{
  "n_kv_head": 8,
  "activation": "squared_relu",
  "norm_place": "pre",
  "positions": "rope",
  "attn_scale": 0.112,
  "bias": "none",
  "extras": ["some layers without positions", "some layers without attention", "local attention windows", "shifted keys", "capped logits"],
  "init_std_up": 0.0214,
  "beta1": 0.9,
  "warmup_steps": 342,
  "schedule": "wsd",
  "decay_fraction": 1.0,
  "decay_shape": "pow",
  "batch_tokens": 131072
}
Each number is 500 + 40 x the weight over its row's rms, rounded and kept within 0 to 999. Layers, rows and columns count from 0. Numbers have three digits each. The size before them is the row's rms in percent of the matrix's.

# layer 4 attention value, 768x768, rms 0.0207, rows 226-280, columns 0-127
094:506461488469499488531479501515409504483424484377524491534495511531499561568608463505466447508483533514457528538516505454500484506515536509374575473486577582519477528420496432537448475558511467424471511455490528511557524520512484516561485385504583526425362467535577515529485503522468506481478494484511520511472513548511532523523461499501519463540472506504515543529397447455529482521514
097:563582477569423519525465484496508461474448518491526505513546510499490530574531548494444491496542471485550535534507462443478502513488503502467525489440501550465522455515523480554498505462511493453498479582502570491473508549591443472486478510488441383428478568522548436534499507430477544516467492505501519546496515534465544528463527542512530534536489437478499498512504535452471499465532
098:526445522483552499497503472521528504500429550426574580530468551519495511519437423476489468477439489529435603380505461467504522469515523503474540481547570532466479462486523467459483520501519527468478489518494520544477546491471406484496458430517521493555455602509488484424513444460609517497510484472470526500496494590489502427459456506500423495450484500472474514458445512456518506503512
094:523499465530471603556509419510470594547532486431480516561538598482562459528482470496462494506527511520482524501543444523561463487555444481495526474416538568513485524529499476602516509498479420572572535492478490485456571474614553513495505580492485439466468469521461472522484451562564532505500462549522463548520501535545519541505531552553508447515486507490501506472549502525506540421533
094:485431494461520553485512548520563499586518497503522527542568516504460501524579534517455493465603511557550434550533510583542488514438423417527455529502499427503468474464470500529480499540569456504499459451553467563504507510566516540456515435480442501470471436503477545484449578427529490503568517531511582454549520455462498560499488474422520577500486505457500495500472525522497495478561
096:575445511556354459453526501355448555449484559492567460549422500583497531452491543589571504516509445510549425484426501504473454514515480510414551505494469445495488481478484532510504469502486476563465474530437482489477538466505537427543481508516545546475521467468462527517551524453496475482469460522566469557584549527529530507499445488470469467448463518421467521437522487468478435539533
092:517475519579504444466512511456439516455529518543476503473538448451556494471438525448471530483538500454529479459562484504474465427428546582560477514508454521492528487503491468427586488526517546477470481504474482502489543500496510576469446497482555490473558487484536503522432496528534432484446427523577629545510529492537515490474531507468435493595518536516498523488465505484617496510443
095:455507562465554479501452408448501515488440560528506540469527546471530508439449528484460440454402491492489514502475534457506483477539490516493495505516584525515480487553550509517506521475498547549455510551503480496446543506484516446530468553558456473466489518491558442500538498496401514448528535502481548499510524462502551453527500461541559490553534525547463567529476477555464399500489
092:532537573471465493506490574523523442456447467466550452528507491473527530507528434538615540540534504547496468458506549509504492551484452481484487512482464529460545529445474541569522524544486569479532482493452546494481482511431487492427498477506512546492472488514482444545554529482495390474532427461537495425473488539449488528447559441486517476487532487470496460459434502462465568499479
093:505520528455499547534515496565542576539515533557528506487447490493471448548555475516460590482548549534509512456503521512535522471497450524477418592520511442517521501503530455535511475539597494449503479541525521556475499494485486533424502498500425521509430556563502508517451467513469418472483546525506512430581494569610477522477470513436503498530427531459518449536479487461464473534582
097:549534465541463505547536462506469445528559504478535522521601511521504551508461465460540500517512524453473465490498523506471504565472428481526483476458527456493546553497494500482559487473505462569477414462529473513445415489531466488539510519500435552540599439473557487488523576516494513530497519579543500564558464500468486495562483489494495543504516536441526533520489543502495451417501
095:505525529523540530531451464483541514416573486625520507498480554492464518468516513506480503493575490528484553462522465511479488551580453413529508522510498506545506555527481517519504462509545541471568558449570481490492484537538476523456504512448537515531475496499506539463520463504592457517521488462470554442465512452493469541474533512535529469517507478467563474497493434483426554458569
096:530473554509526563499423486490504478440551447555518515576502432524509541528492477478520512507524487483479421538490521466479517550470456511526470520481512472527510450477516540559523479551522552561564416487502513447402503467428509486446535391516409540584519549508491468465565456498477529509492511508464500459539474411388497495521582463571523471522526479478480488482500447512518555557514
094:466503503483578434497511461511491483488525531536428512507464466495480477396509559480532502501433548468541472577550503508445433563453458534469462502460451439506523506576501443550506506464424497471541539552474538517486455492550517600464545604499535414544536505455452506525465411464565480523480507504517512491538478454439458533482486478536503472466470525482510476518510511482566479481587
096:526498565476637450486507477497513494471448467518478504506510546446489471513485539488561483546524454509485543509524477537516470560472427427594528575476467522579489469507543517539497513385497544532544469502447508491467505474504454489512488494459487509583543522524510498506511532541438442486493492496543476469542470466521470457481547523560437496512513467511434426500532492506491532488449
092:587449498504537519463483468449561522446517522626500509578466482462491455486487516479490525526482510458477503491394398432463548564478503475437523504496422467462478473538402519534451488532463540488417531524446481544493541506469433509430489469523500474473521493541542474545521425466611508474505446500495532566538535506533549542543539498531503568485493512507549512545493475496573513540498
091:410491552484472498452508497451538497565489514507471531522481494516462463531482503449523534533376465470518552495516530507490466520499544506402484458582487525553492460551601519495525505525495508487465537509515526474482485441520528453526475469525489446515498582494538489494565399482526412418565420522469510601534513498576553514495523487560534572451544528463521482572466508474468498504485
094:502458504488426491513479417528465549569506428606417516501504577547575476466434486452492600557473466472562431568468472509491525484520503552526508477514476491461517479559518457423511538562503546459495500515497532486451500457442536558458454468522468431477541526494565452474444504600507479505474591516508541469554556447500514521484522484532481540527501526523552489569516450490585500533502
096:516445488539469540544451527528436478469533472507450470441516459495440493491510472472512513498459478489493523440482516432484470478435454517498521478458515428510425537459426482532535466533472568443492475518527536534466479537554544499465483545443505513480435463453558483517485462495440544576452483485462546473476522462469485520491509461481441502447526558475478523491529479469520491447423
097:482497484433600571469540455559486535490608457604498504478489357550577500482460516599510553504556395478516432511524459493470510496447485486477506441480488536470469542499518462527483546547487573531501489476443476551496518545308555513445514443467460495525511454507551556484468549540477454439491529533514585518522517505425494472464496506514497502544516479477503568492576493502476500521558
095:506475504463509500518427492472549483515544459456438485456498537484509521483449561513532525451525493449453474547392478475507502583444468554459511538518537487493550480450491499594465517493541497481530468455385487564498570511543553489545508493476474520464509489542514463526501524487439486463559468469476522546490467516518540543472495516504494509557458475493531436595520541509471517509429
091:540500489472594481526490491469474451447544501431562467543538457505505509464486495484460473445530496522547470498520529504481486477581479466429516502509518508499483498458501495539459558462525464438534536538456524557487472515468517512513466441541499443452486486436456516483394504479515582468511517554422570599505483442543524466478483565467503550435474431538537614468398482510500503523451
095:496540507426499505509496482548532550458581505466499473437519505488522482515519474508454456509572486425473457491426461485543479552449454531515540474511453481489489547472494443525544513534557480542487486547506495533537500543525483568487539492542481528523572609518578465489553510543546576528505508533534531527493484492545510461499449538421544520539482496478526528438489514514565454541480
098:531490555478556411433522485589421447511536516455519565569482446480474477459473469500449508476567523501543474442395511535493497505473484520503488459499527474444455521480553407458474548402528510514544488493513482481519486487505534426478500588538554634549466580439541503485515550509499477504489433454412442588508525522436531526513522527518516452564507490466504529488510488571421521491517
095:557498454475542505564536516462509480487458511478487548514499467436538580505480489524464375479508534536558484524470513565529501471565470498515479503551582578511575488547470465476448509482523484465546505511376506473536473528458487436537540469483464520473382515448504473534530516428499625507566529500469499515511513556462566512480506516578512563554574458479516502493453561461366517502541
092:533552555471541527498496482500489487499455427450420536483534499380445544525452491521591507500501509507517558514410529520520501455524493494543474496508485519539597517518459574537414454456529498519506452525425488476582529498438443578548477528507481501524512497485534491474490452498497503492460537439521446499562514473503466470465518531423526512472526473516494528549516492467506495583535
094:526513483449453548514460538530499469577434443480479452533587543565541522537471487473394481447434511472491488568510530555533470433576571409618526468505519496533551477471478522571544507483531519494446497582507518446462585542507558522565465473494492516466483542470487453525501531502564447526554526517485491562496482480522515447517543524504529505465542562530532447487462472528474433480587
099:437512494569454527446436538520473476544492491518565453546519569464475464489495524521659478549586506501541555465562492508484489613499465518511521571572493562516488465468435476497476522518516508553495551494493471492499430516430550541504532491543517545498430465512479558544520561438497433492472481513492459502525490525558444485455519500449479518474517411477450477480447491449424526610458
094:469448469509450499540498490551447506486503495478518500402548482502527535469527523447476538523514494566468471554549582452506506467550532513502518512448485525563512514507499434584444525488501459487502483480568470498482488471512454544492488466493571539469438520494447545546521564446471487452509545560493489477507568511565504510500504522575468491515452491502493496495527473499523461453572
094:508469495466533510521528450518463494446526476462490517511593574561543558494546518522532405473506547495506541496486518557550525469449475577467527503547545496488519494449608524505447518530554467447524503499541465523485576444494583479471496519502476590488532590572519518451444518468446612436451491473532518584490544523442536430512618497439447474526521490529484497467570584535416432541505
099:502531463476527493526512519467515513565472537493558495530475454411466403466402495476445497536504518525584488525529522516522487478524526469526520492470527476524505507457518505560440542489450506491531496553472484549412494466529552490491445482447501462501470505466502561474488535460436457470532490502460480546444563499483502432505486523522500480481464473581483542546548396447498563524484
094:528545470576507468496498510488464468515493564453508440571467457435490458457541526521438482489519539519492501441515576554548495476461503549449498541516472379490467505489543534450456465556512475538482470461536527461531463539464457474511501519455500620511505588501463568526413483451588498485534524502549536435515418495525454430460552505505502500428484546511451527467417496485478550536524
095:579532441481499499459432509507534456487473463479570494525486466579551536517570500489505450482478484482450518556499462412535468515563447564481456485465573539542463525478441544507476450487542461485524505430474516468496506507536435531438529486508461509520561524516493503463566405498420526430532548530548515461535497430528494519428455502497542447493447475455470503459531487477476484415520
098:510460514466501485483497417526426517533510550490531528510500473497494502543455538473476549511377511408486469472453536431503531499447532517465491507508480431506482495537518558514465451546523417543492527461503505567541418472534442518471570581503410590426482559571537513539505457488525455490545475473539444546500413596491465526524448502498486507499494493488475516495500491470510430523507
098:552513512472549542477469504501420486533492501553434507502515452451475529490527491458474569513550481487635400497433390493527504565449466552537563523481514471495455513535520453551568509506480459479478422470447503538518453550501489528502476519500477532548544491552473523511502513498500443507493503483573519528503425503504523511483491490432479463538487470413522607567447480504488454462492
096:560424452478480481485530504493532531505480479554564516447488522461539479484460445574462530525457525500601469517502467458579515453463476476503542505559513494526509500439414509520431456543494460539527507444468516530496459525479488443427434472494555506434440432471421531508585511514466530455421573474524552534469548507533527459498546504530550563472514429495537533491462491475521453518532
098:488420505500578468519495470468498518492480521446505437534556548476506489484482460483460535467496493582544457456435516493521529427530472539509533518512560502575496490454519439485502450529549569489472505603556464560486554491505482492452448486457458546533499531504479410494534559445439532467469507462499383500554491486486498425500547445495473444492508457500461542560434506486431483510525
101:510562507505407494495467528483421507498458536497447461531501487560550489557550429481486535498535462544541476466486514468494506500499565519519530491501499503532491469592461454407505471526536554507490501538497463542442547524494527499503433460510552485561463553528515522469466497569529473483482479516476520546506513555509547407495611443467474470437475524550453508579491488489565563529454
093:521586514493540499517536500498495528405403536468542491510516559479528494494423502491643469448576500546400475474463484499497473491482496523492484534552484571460598485478502534485478452494498525439478511500448477518501521412410486412478469513486520534513551475445514535496517484519502556518489449462428458505504429487476535443467474469456474517470530490504463509487478555519503392573457
095:525439526624444556525487481506586536498482469524449445503499538438546535471471494485466428461538552539515405494496508580495421558527484570616500487494468536515457520545469485533496557468431497464474498447473546510534480636522471505494526550515475449460531515504535517493496486477546497534553466534506527533474539507480496517527461553486524472493477439562456513532527573463522429558489
093:545463539549532464519538486514493454414512548542454543478565452462527529462423581518441503464450461435587547512473486454485506485533466494538482491427527483493492504492561425553574473555463564544473464452565526553528527491470455447507501541510514525477459494409491475453541487518540510548536469505531541505506522490456470534472460455519534505468546514465532585544504469464571482489417
095:484425483528489498532499523510517470463507512490570476459439507411461516516433458484509446448482510513528490523545486538441513532582483576521543549470494506515524465498451496525505515425494433504493583500548490458506436632478540520544491469494517487498502487476459513518455552478475565501465524537521570491489543480558482402489487545519519395517517474543456469488486523490428493515520
097:483581442446531521527507477500492483497470452517434465553535561470519536500432469492435486521447537484576521458535552498516478463514465456525515517483508529579469493541568504571481458479569481512496475506500510497480438444434478491443433538483476536443490486551512548519521456541432478450500498477560446559528463619466465489519478549462487500506474459521525527491411540541544471566506
091:466497551615515533491487453541528522493485443479501506462417537545486507480524496531464446552508456427397373554487510526492494562458529406476474481567481538541467547495427538484610506477531500544503519422500519456548571495521540552458483566508505507463475489555461422458514505530471497503449539498537549431453460488528518497482461485537499445547459569522447499465545492495515498506550
092:495431503516449515486506484445497502460506447490440521454528453536567526524495500543497485474547461538484581494451515457531478502496570458534487488496514472497482495514524480488514474558520517515456552488477494525476569548571571511480552462421519488495452517500518448430515606513523500538562517465385521522500454529453451563526435506529490467538533526464508555480572469449567454463488
093:536536495464525481449533526515604498539498505504496511569450472511492462462531409485543432451552517496473529546534481503508497499459522528464530527465529477492564518458527493619474466476528491558524529513497507473530560461535540518474454520515578478497449485489496509441500481469476496552571474533507420586421527485492480444520492508413517519511461497485508507414475557485498582542457
098:464547545417574458498558494455547432446433570502533486446481574520498484471490467486461523513517521488583575462507590550441543578508491568618546471538479448512577481533541523471531505510493495546449543506554525466518439480513519461525490485494467525496449490520548453505550568448514520474536497479472425515507528574450494457505527540500513479487506517500488505487487491543534464475438
095:453478494454583513478468479559520512558489482464468519516469480454455528482501536485501505466437538500552456484501541506499469506505563481434534510513515476508461498505512456507534446518537469490493497457518519524482464521499522540554518480468596517517487478494557595444520520443480513527528539458530518441432509536520488445525497508491492433533517527482446536488493486557497518462521
096:528583499438439493490465514519501453548538484471561481415467591507518503487518502484510504522525555467481452527485552549476508524482471467481489511535550508501528555450500537513570516522496507447500495503516448462493583416481480543551502488440471393519524512504435481490481487544472467471539530504525516392463513546426588578505587482472533501485486570539519476475537554486471520531513
096:487530522478441538449474407570418539538542499526505534471519434484508519498472507518539518539539476559502469540447490430434484411433530531516484496545525463521518491501474500463442481522501547478479487443476472522495525602501545512489493416516525510427503534470494475474525561513470432486513472447457593484526537559478496526540499521534511492473517514495462495517473494492472488498573
097:451504530566430453462464487460418480530547479452483502525614558538501487517532527493479511532511486468513358518475482527497515599390446461457464487479473517456502482512476507514514491444509437517481461584490498483482484542543475537441400517541499622529521425490443486549508366438413534485507521516527544563523417504501536534484528429460526562501465493476462513502500497497528515513529
098:550499456532455466558495567521504516501536463494559455442486566489471521450507448507448497542514529494539515558445403516472532430498430481382517479548502508514484513484482476447525565494503500480476479493594478507522434515568481532456451503500503422444496519514450527513466504475469504526504527525539511512520503559473505540533499497482495535523497517465449504457547545441535445585556
096:537487453497508541436504466470409466496538485454528497541476487511502460544534481471524516496521502587493484535517551459487488487565447437581538466513489541466518501513446495529472488490542563401534526449426554512477523493521499471520531434518490438529466523519465511443519482513540508506443486486476489502512496477523554456495543475516506472508551514466509463493540550508469529500522
096:524577503522531517493501514488531513482444476487507481456574441492480570497534530468532403487476481508577625531440489539458433498474494512477531509478579443449493497463471511546466525448460504533531461493483504491539475547457525471507498487419486644496555521483512459516459479473481565475535534508573512543520497482533573527487450513497483554530520497452476539445456470457438483439563
098:514438535567573496558442489529556502467499523525483571557560524510512488508487492520415502492502501541589571461503491481549420539495474546488496499532514492488495536523498469519491451552511472525545483410547533515494521470440476596517537548500534516525482551485589509501522568455537529501538501528472438456524499439457425538501486521498534472488537528521500480488504472494551475514492
# layer 4 attention output (transposed), 768x768, rms 0.018, rows 226-279, columns 0-127
096:491470546532508537531454448540524518527487511512552570525356478535531477462522506563537488572532594434557491439437540533512532496409500499549507526527493471554502511514526460504527539485419481552505494489492517459437512502554512527501531519538459490500464496510537498529435496450594445578460573530509531478486484550480486539512484542467562553424446509452541421523486445555499446526532
103:637528507479486559522498557455542499536433542404482470511408488478457471530509523464518458407420511502498483409441535533490597456501455542509428468500574467551652424436527511489472515484464546532523437556399529533516464534513461490518518446513455518562545490509549554467499477551487482493499450538502501532498529499527549557526474542454502532506447559471477472479591487439549484510461
102:473531516503539462490468464532484533525455523629437493500476500447529518533494467516394490591484551525543587483420443475470497523529519532567509446484515550526383467534532490578520465534512541495483468536489534481575501467463453499530471574451471470535502472501575429525572491501463497491459473505476543518523477562540502495457524479501503494534503443548580519503549459522395450508580
099:555562537496582467523480532533533525468535531501516503525499474466545588460488597494536442570525475452522429476467525477470525503515476501545469578528484513584524519480498467507521454470450513480414473531518459483472546479482525449551553487497503488479517461511490481550512489462513473472466467534491457513443477553478467464501590516467475497514486438476518482570542520554483470483519
098:508530578513511473519472477557528493511541514464528439498492445483464520442510537476510521509467466481476548547477498508472488466468469534456503545533521576526464512481494452466443588551513528482512443465508393497440510446532542450517524561501540442471518523489533484499471501488514574523503498505442481509450493475472452534508483567514506407464466560516450510549493553447524481460455
102:528462489539455508470433533526501511533478550453524481525400530464519522525538478495536494490485519478457460470537453536577524548474451539432513580501552526494527530424437514555529504495474496512606523448480520532508505465516505448428546476536460500518475590517445513554491545539487522475422573529519434437475501488538484495518468464534501482489541481441511467487494441451471475477498
099:447548549452469568517491523515544552445521531512513424471515573489549552563449517598524444523494531527451520455471481559543573478454478484521516425525501430424509521579538480538415513487533581405488552478487484542555549479426517531513488436448488507445501458466489453420472491529481517459452512456490469556425524478479526418487463508475479509501496493502501495498500505418472500496505
097:521532508525449536488489521518434486494572500460477572533439513461505466536498453562567501509542499525520512442516519520461435554502425452557501488497411477486563474477508528462471534463528508500505404566555460495453499477532550505461495488497444561517532511456412424481481459519508471481456523553487479473399524527464584404497501497493505488527490493470505561466493572494526550528534
094:545493492477493486550511490498480472500481499583534532541464529551500518530543507430467516513540454465492500556531502463577530447500479488479504465482518483508416525525485474487494457473476480501621516515505557446498482479542511482515513476507521508447496425468545469429512505496564505550518492516512466479492531441499497500485514470484501490447494444596502480462531452424457509482581
096:476474436491521477508547518503513542599543539547498428541434524502443523423577503531471511595463446508502537550458466511539464445543511504486538501571535606513433369500509541458520518522460482525495457474508453550492474508541447518530474502524469559494487446521528457527520483493422515526553472437420476515475530467477484519517460543511478455457488479481506516447437464456496523503484
100:510503494523494513486500516519544501511441520442504523493492510496485579537506516494472489435490491567515493501525484469495507476522478490484528523489478426539546518474532452494449468456538493508597532407570479501456411536465444543543491480554490473488497519509494469495455485519519549462419490515489444529474517414465532452495493540517461558483428540538517500485562516457481550472453
098:476491471474566482521509514570488469539533472490472471467583504499460543442465442501434556537402518473524495534471477519490502473564599474459486515474568554509409493448472479529509444545520482485431422494492475526506541525468481462427560521495476496485521555500525425468522462480435497471516493435541500473547576522494443543428470533509449424518516479428468546506537516543511501466503
100:507532469501554517503491438447549436525522488445525514471519504518501536436508493452464456472496519548531472551516507522480526522481500490467525456451478440518466500473499502447484484524539500555518515563559520562477472512521502529481522453462549471520506518441453445532480491453430517552514567543533490414524577500602500484510488493470493488504543515576413482525528495494472548488585
097:519450467577574518469479492496483444569499486496526510449478507416497536430525483490481470402517535469482503509518525539536548473544554534423497478511515494495529528471474491515506566480480515491585462419461509591572474517548490518462551403498469535455526550500471514469509510556486496543545493478548478446458450349540549538456494444461529539480452477588548451481541522453526488472484
098:490515528489527485591455500389467541526565485556509433537531545446527504512496464445493525460458584442571482477465535531498493499489532505512452509449576489532515538480524465532479489488498518470453516485550499556526537540490613539447508508549446537482511430481515578480473541472457533500482441483591473436431478487532520459416484462485469514504471519450487451472497566541471485504481
098:548512456522476443436459533473487424570448522445537445508394496437525460528564578444492526419421425462526480531507512508576462490483502578420494473553500557469429550570511500526428538499550542567459482450480541502561484496544483518439511518513531428539545565475473532539520457498470449467479480538525486484554442519481540495459489472496505488495582409456520466589423552511467532508594
096:399470530499478513467475493510489471453529476473538516474409483465513469552495508537471474440570478503416499486477503496427420458528517466563439502486432476504468517488465489523493577411586474589488464536526505481547557390495549546401435550503510498480502500451482506491479471514496508501527508539471527428535480461539492478489464397439545452499461575581498501499402446452515565508563
098:496501456538486540512559542500525472522500471486484523525546519521508499429523542476507580468512526516446447425496513536499409465526501492495488499432525463502518516479419606494436485498537470423456426496464522483489468491520464444451462522495510460480507502448467522465506489547506542524564500482450496525481544421566485483424483553515548439511502507533524509510481533427548433488559
104:559495545489463533517517528495529486501376540557517466527546491457483582503524495514410477499514581507500491452495492456573541407419541499463500422508481481472483552519464502473518519483490512524519511473487554498500435557529472504542523519531581501574527536533621439480534477554531528565497522589501567534552580499450514539494415524498512537592551484532514572450447456434438426464474
103:509503498466549506554556516515510470526475491477520493508516510486514510474527504470528486512509603581523524516475455568529537518469512461440483426481467497491497459498480579499531503546405581423561442463440448491490489542458399490502486482473482457546502547509501483529503515525449457502518463487504459489481532497496461449523494568528556474508471460497416527490504532513507446513509
099:494480492456497502496527540511466547562452511449467457549427468550509464444506504507472523446484539556521531434482535534554538492528572557494425479534548456595451450491538454506539468507551536570459517482456508429566505479533476498503515468524526551504518459468466435471523530501478451461533421549485538537526562516542479479493481564467505461489544562549502441570475440469490481550524
094:502441499519472575483514476552478525578490463594485460521451524518557507516520552528508484557436538555515414523450488439532469536490504533516483407523579483526450498516454508477455468511477506495492431414445473521497515531528497518454511539625502473466509419518539480541500504505454488511454466467490473554523588459552505473478493510513510488518439467405608489466473529488484506508465
099:442509481525568499493602464520536527495478538522492423519423549549487534465466539564440565586458494506551502481462508472497442452561580481477439491540553504529510568535540498497414507545534438491516558490454479484509467556475540484573488468560462493488510451524492532489486502509513500530508507469510544570534490538422512547439518517478464526539532513477473510520450560492499465483432
105:482474527477549492485428525419502550503521469459453591521475543540562483464501497438466489521533566646502457508492427503482500538498460428510509491515422449465577436473486491498527483475471450479431463529523459494527466500455481421633451471418497478496443519461472590481514493479575539575515534552458514448634541505467468439504518512536480489503484439533533536461455531465575550537466
098:500507498480561461471450387488513509537526458454487515496478437510482489525512476459510535535517449550518506575490504474531493520531507474535479539482510478550614490447501556516471419486498507479546539567458473546467571461477484536473442506432514531535471502540508494494462535490472467486511487452520508506512542479565551484497552515566486491522500452450541503450503514531527503538564
094:466488493514502474485443432418465497544441493454477512454495496507507528547534526545506513398438449489486520502484513473518491409565482531551482513522508424577563467514527487419464459497571544516467574461473503549512511494488502526475509425510477453494504482440482570495502529432497469441440552546617529479481495497494527459522505438514529449497491497467624463478518496494442548555493
100:476463492508478531519520512498482484471532451488523517565554499512522462442466480445508486495522409544470511437526515406458492506523492432549469528509507510567536517487574530489502429460524514526457438541541499508492459553549465542476476579453455486440466525521613504488538494454532448487460438573473483515468496505601452517452597507539511520509455432532455583522497493496416469446530
103:455500438543522464505513492478457519492543481494525506552517547544484559498534437460513507487461404482504492528447470504511436529543542489486511581528596580521546551509608476511541476446501466535446502509587519520491532520468544527541570486515489561468505523500489535501448488468481505488501539501630512482497486514497496535458505497535533470539538497489486492500503514526465395524490
100:456605490547505488453551481537486537547506485455503471510533513539523546451561537547489498582507513489512510465540524504463479531516447512480531568508509555531436519470506521497469469490372483482439441485477466530473473503541541519612529478491485515481488445537471545518421559495489554515540546475510487501484447514561450477463518555521540486445493480522449419491507542484490479428516
097:509490500516544538498491476540495520497587431545416456471438406432494418499470493530529571483465518522559518461506430482472498555515600464552465469500523507515488578523436413562592409547498561473491486535452438491457577489500473506536530475457487479500502488490490571507455512480494471475512461506516516494525467500476492440538559471487494543502528505486528510570513499529463441539508
101:601434513475470534484454500445447542533506528487466475473606452544497499463484491459549465558555634472498474535538461480430523597476479492516486502519559469485503453435479431511563514472465522514546513603492421497468449528514558455494521544523528494545498435512497504568512499535450508558551544485500476519473511521494525531554479505500508507463476479470471504480490528530491572500487
095:439462547521511511478531436441445444457544452597501482436526525514470471485521487525455500504498498489499564565494447468484526513588461447546562488483504551411445553524491438462512521560478456512524513501558514510483535516508515496528476539528465493503476538518527442556511504464453535532439457462517568476474495483456442512477471431452488448503498491532522525546467476516489511499431
100:559511514495497526509525456472591474501530525464608462539484480462470524577493462551488499522464473490549518502468524532548498495501433592501465476481568444541475493499445490476461479449529533506568510525441555484510467466496482573415561486513512459496525495522497497552503491479450487424440532526579524508385555544493539551534440411459525486481512539445499475448492396466462512517506
100:487505531488503505515431512542513568491491532477528471507371534484491504603488567502515489456507550518522551494461515577564537537528527499492552560609417525490494434484506483517562653490510507562504551538580485507565531459460465531563529445475489544512503583521492451545473473487504475460465553520468540500498433531456486472506462501508523540461544450502525540518520530483534574520458
100:548486541450552486550448499537509512516501481442505480492482546486499542480502476360480514499496486496502492506476547535546466490475521466492540482483498521481560439418520523525475576453513518479550502542438524449550541478437527436514473462477469523448490481426526532442531545472507473572501586487518480441505450448473451477431531505515500474489489509535555542496553562514465524557512
100:563551508539459489497477515449480497521512500469515550511516568493466507415563473464484458506500489508505522553515522525441482523492594566425490564478532530474517470485441474455556500546346496477586410570460544512480546504450545493530525534540471516490455500554512444569435570534509492566491507510479509474506430498536450534507545473523512468497497556517508500537548508496512529542506
104:526601499456447524484490520476465493523552437509420531517556492463547488463532526417511524520524495550498533488559468467489526524572466479509516576511493482604602441407524514461586512500441476458457403600510463518455479491430517512607443525538529488515471489531474521517469562505483517531557492553524513432483453527524564426497577534497516486511493437540513520517549557506435597503490
102:468545524466478503522487454531465520488452478506500455484454529545552511509457513482509496576474451471495474523479507556486439486509430453554511450484478504545461520482482496485517471530471496482443476516557525434514480493495577472543489501540508497465538416515537474490506506424536534552489574468513530486429323501376485517454469523503453505525502524509548476519473458554448446505550
090:500443441512494524483502542530444536522491463579487520513508490494501428538514475466473594499461463470492540487500450524529500556490520518496448457502569436446476596500441486550491436481577548465541525490465473525465539499500456480449507475525490464475527473484392546443520460485526507459530501503478458549566567494523570484496448415476516491525532539497524500480516446559475490551488
098:464488503504502492486455508561473486506509534411480503520482498527476473447518514505526567612488544490511517491471494446479513482468524545499433501473545447570543448545485466552491459483540525512516515496419545490458519580523510454538529464512575534502531466561528459467526557498489540530573415509523513535501540488461490581490534567482501536511461528469464535486516497488538497509492
093:499552526449451485481457526514521491456454544495449625466504507485455492459540484458432444538472515505534495443487498478448464501556552495500526483467467479465507529448506541459428575486558456439569449571402551495550538528465503477565504498412519530536506590445470495489452459533560481549494478527541544490577530419568518505519456510443466514523439526536509573527554544473526536544549
097:520470464487524497517474525473518459509545495487437435541504547488412557458532484529473467576478501545527457438496503461455538535556501522532513534544560519455611418473524474512506471461476492487416547502403483531479546486441479523471513540535526474512493507476619437517485486546504518482515398558510465498472501535596488541454507568515496472540498452388505509539455489445522448476428
094:452464482484511555528498492504450468540547509511449531469450541491564476511480514508561463545542448529487511493489554522423547550500511470584484444499528508587492497439562439495542480555439485509482473554529584491434537479541499549609532510473450596494509539518490435478444488486498426476512466530483463506409500495491569443547552493546452503473481425649471537559566532492438485480509
092:423511504522461438516553513432536471438574518505533465540512459555447456421504528507556475563539466486471495517478569496551403470490530481494460483528491473525514547539513521498501505501495482514469520504479579493531511549526576509499524398467437489458492463521469441545478506455537493517565519481472550495515436490455450494508474499542484520462553469511447502457389454516513473504505
092:498540577509487472512582564579493560439530492438532555568573463573519470496445535543523560548546590484485492502487487479529416535452600536557555545509490447542487520498539581523487466477522495423580428504540465433477519531460488451530484548505511520482491437503511426481478483459509528474522601453442534516542488545485511528435541542509530455564514515449515461483459520525496411495515
096:516481453564535558510450487495483545492533524580464501478449484488477514512508557500429462534483550511492466565479542469512528512505533505536520492517524557458474462509448457498524481477560449553546509542560459561428484475497562506525462510483459477485484447476416454504537459447526485605498470502520452499497535461461488484536518429526455487487512527492500509480474478505490485486534
102:536471470527520481479482522494460472460490456472444473450548515480522500600492484487467523539437391537483470541516495455461552510513567441586496509468453494524532510498576414477478539405555492484497495554512480518525522468439499558545486519418464531489487498505569501460515563550485512493484478461514437429529521414523499567462524469521463509543509483453489536447460589497475585528458
099:498566561476505527543444513481468522430545510473439536475527537515425527464459428540440410563591581507485512434547496496414531514532480489579517543516582481463564445487568532494454466503500465481515562478527421591490543453415562506492469518549483441472450486458467419524517539502497465534541465508466517505522503504513503439526479531470462478567469560512504520498471466441460562488514
099:477475443482494502469473449403461478473496517544493482508513463565444493462453487575438543549520450479476500566544525483465453465438494490514429496492471500474495473577498444441519476455573501542464593507460451519468507448490534451453480461463479523490524443449529505490548514496496484499540455475458524529473490483535546564560458521477490537416523546492531434532429495529486569537534
098:512560482580475469530514515521583550539510499425535454543483494525515502450503528477532446481497544569464545404464523499529525499507470584515491495500506460556510427543533540554519519501427528480466397483460476535463469505515425488521521531543540469569470491508470402390491492473527503501497495527523502503531591525563514479510506586509470496511497512551464485496487469473528360473486
096:538524461503467466500458463515516460492536471485582524530428526483495497499505496526449536397533481445463545532544574527547558532512451532403524546497470456502541567537456511471479483516504521586457493475560546481490466456525554507499473448449481531481507480427497581493550510477533491471500515511507524479422450447571532434503515418491465532441534536484490474543461516504492539480506
101:552424454463560447462434513521520525578518537454487429493472471506484515500458549488556488472497492452493508527480486488569499530423466526518528552530504570497532480469512493476566525510445539473453489556506527437492482511548482499514473491508541517550465509551524507520553497526506495513518451504499507472478458453538495476520488553542469488459533426527549575510498425480513450459497
099:447558500489536471523524527536548453495521519497508491554517435452535468479479502486544511473525370490471505488540492418420456450506483493459451434504555438565519485525517550543496466492501465524495529571420510560446449500440545529492510494536471461536525499505512562528402461479489519501553471535528463526540435541498547473412478481511490457491485419549449473459433542499477532521529
098:491450483495575505477432439496531498467489414487575494478436504504563505571465500500502475393464610564486519554510520455482493523510552566518475528534504447433502506542430513503568466444479477590486468487535509513512542481551506532613507435512529501518456503503552505475542537439471465473381480502491524458494518564477467477512521447527555488521484549541505471455520464450513480506481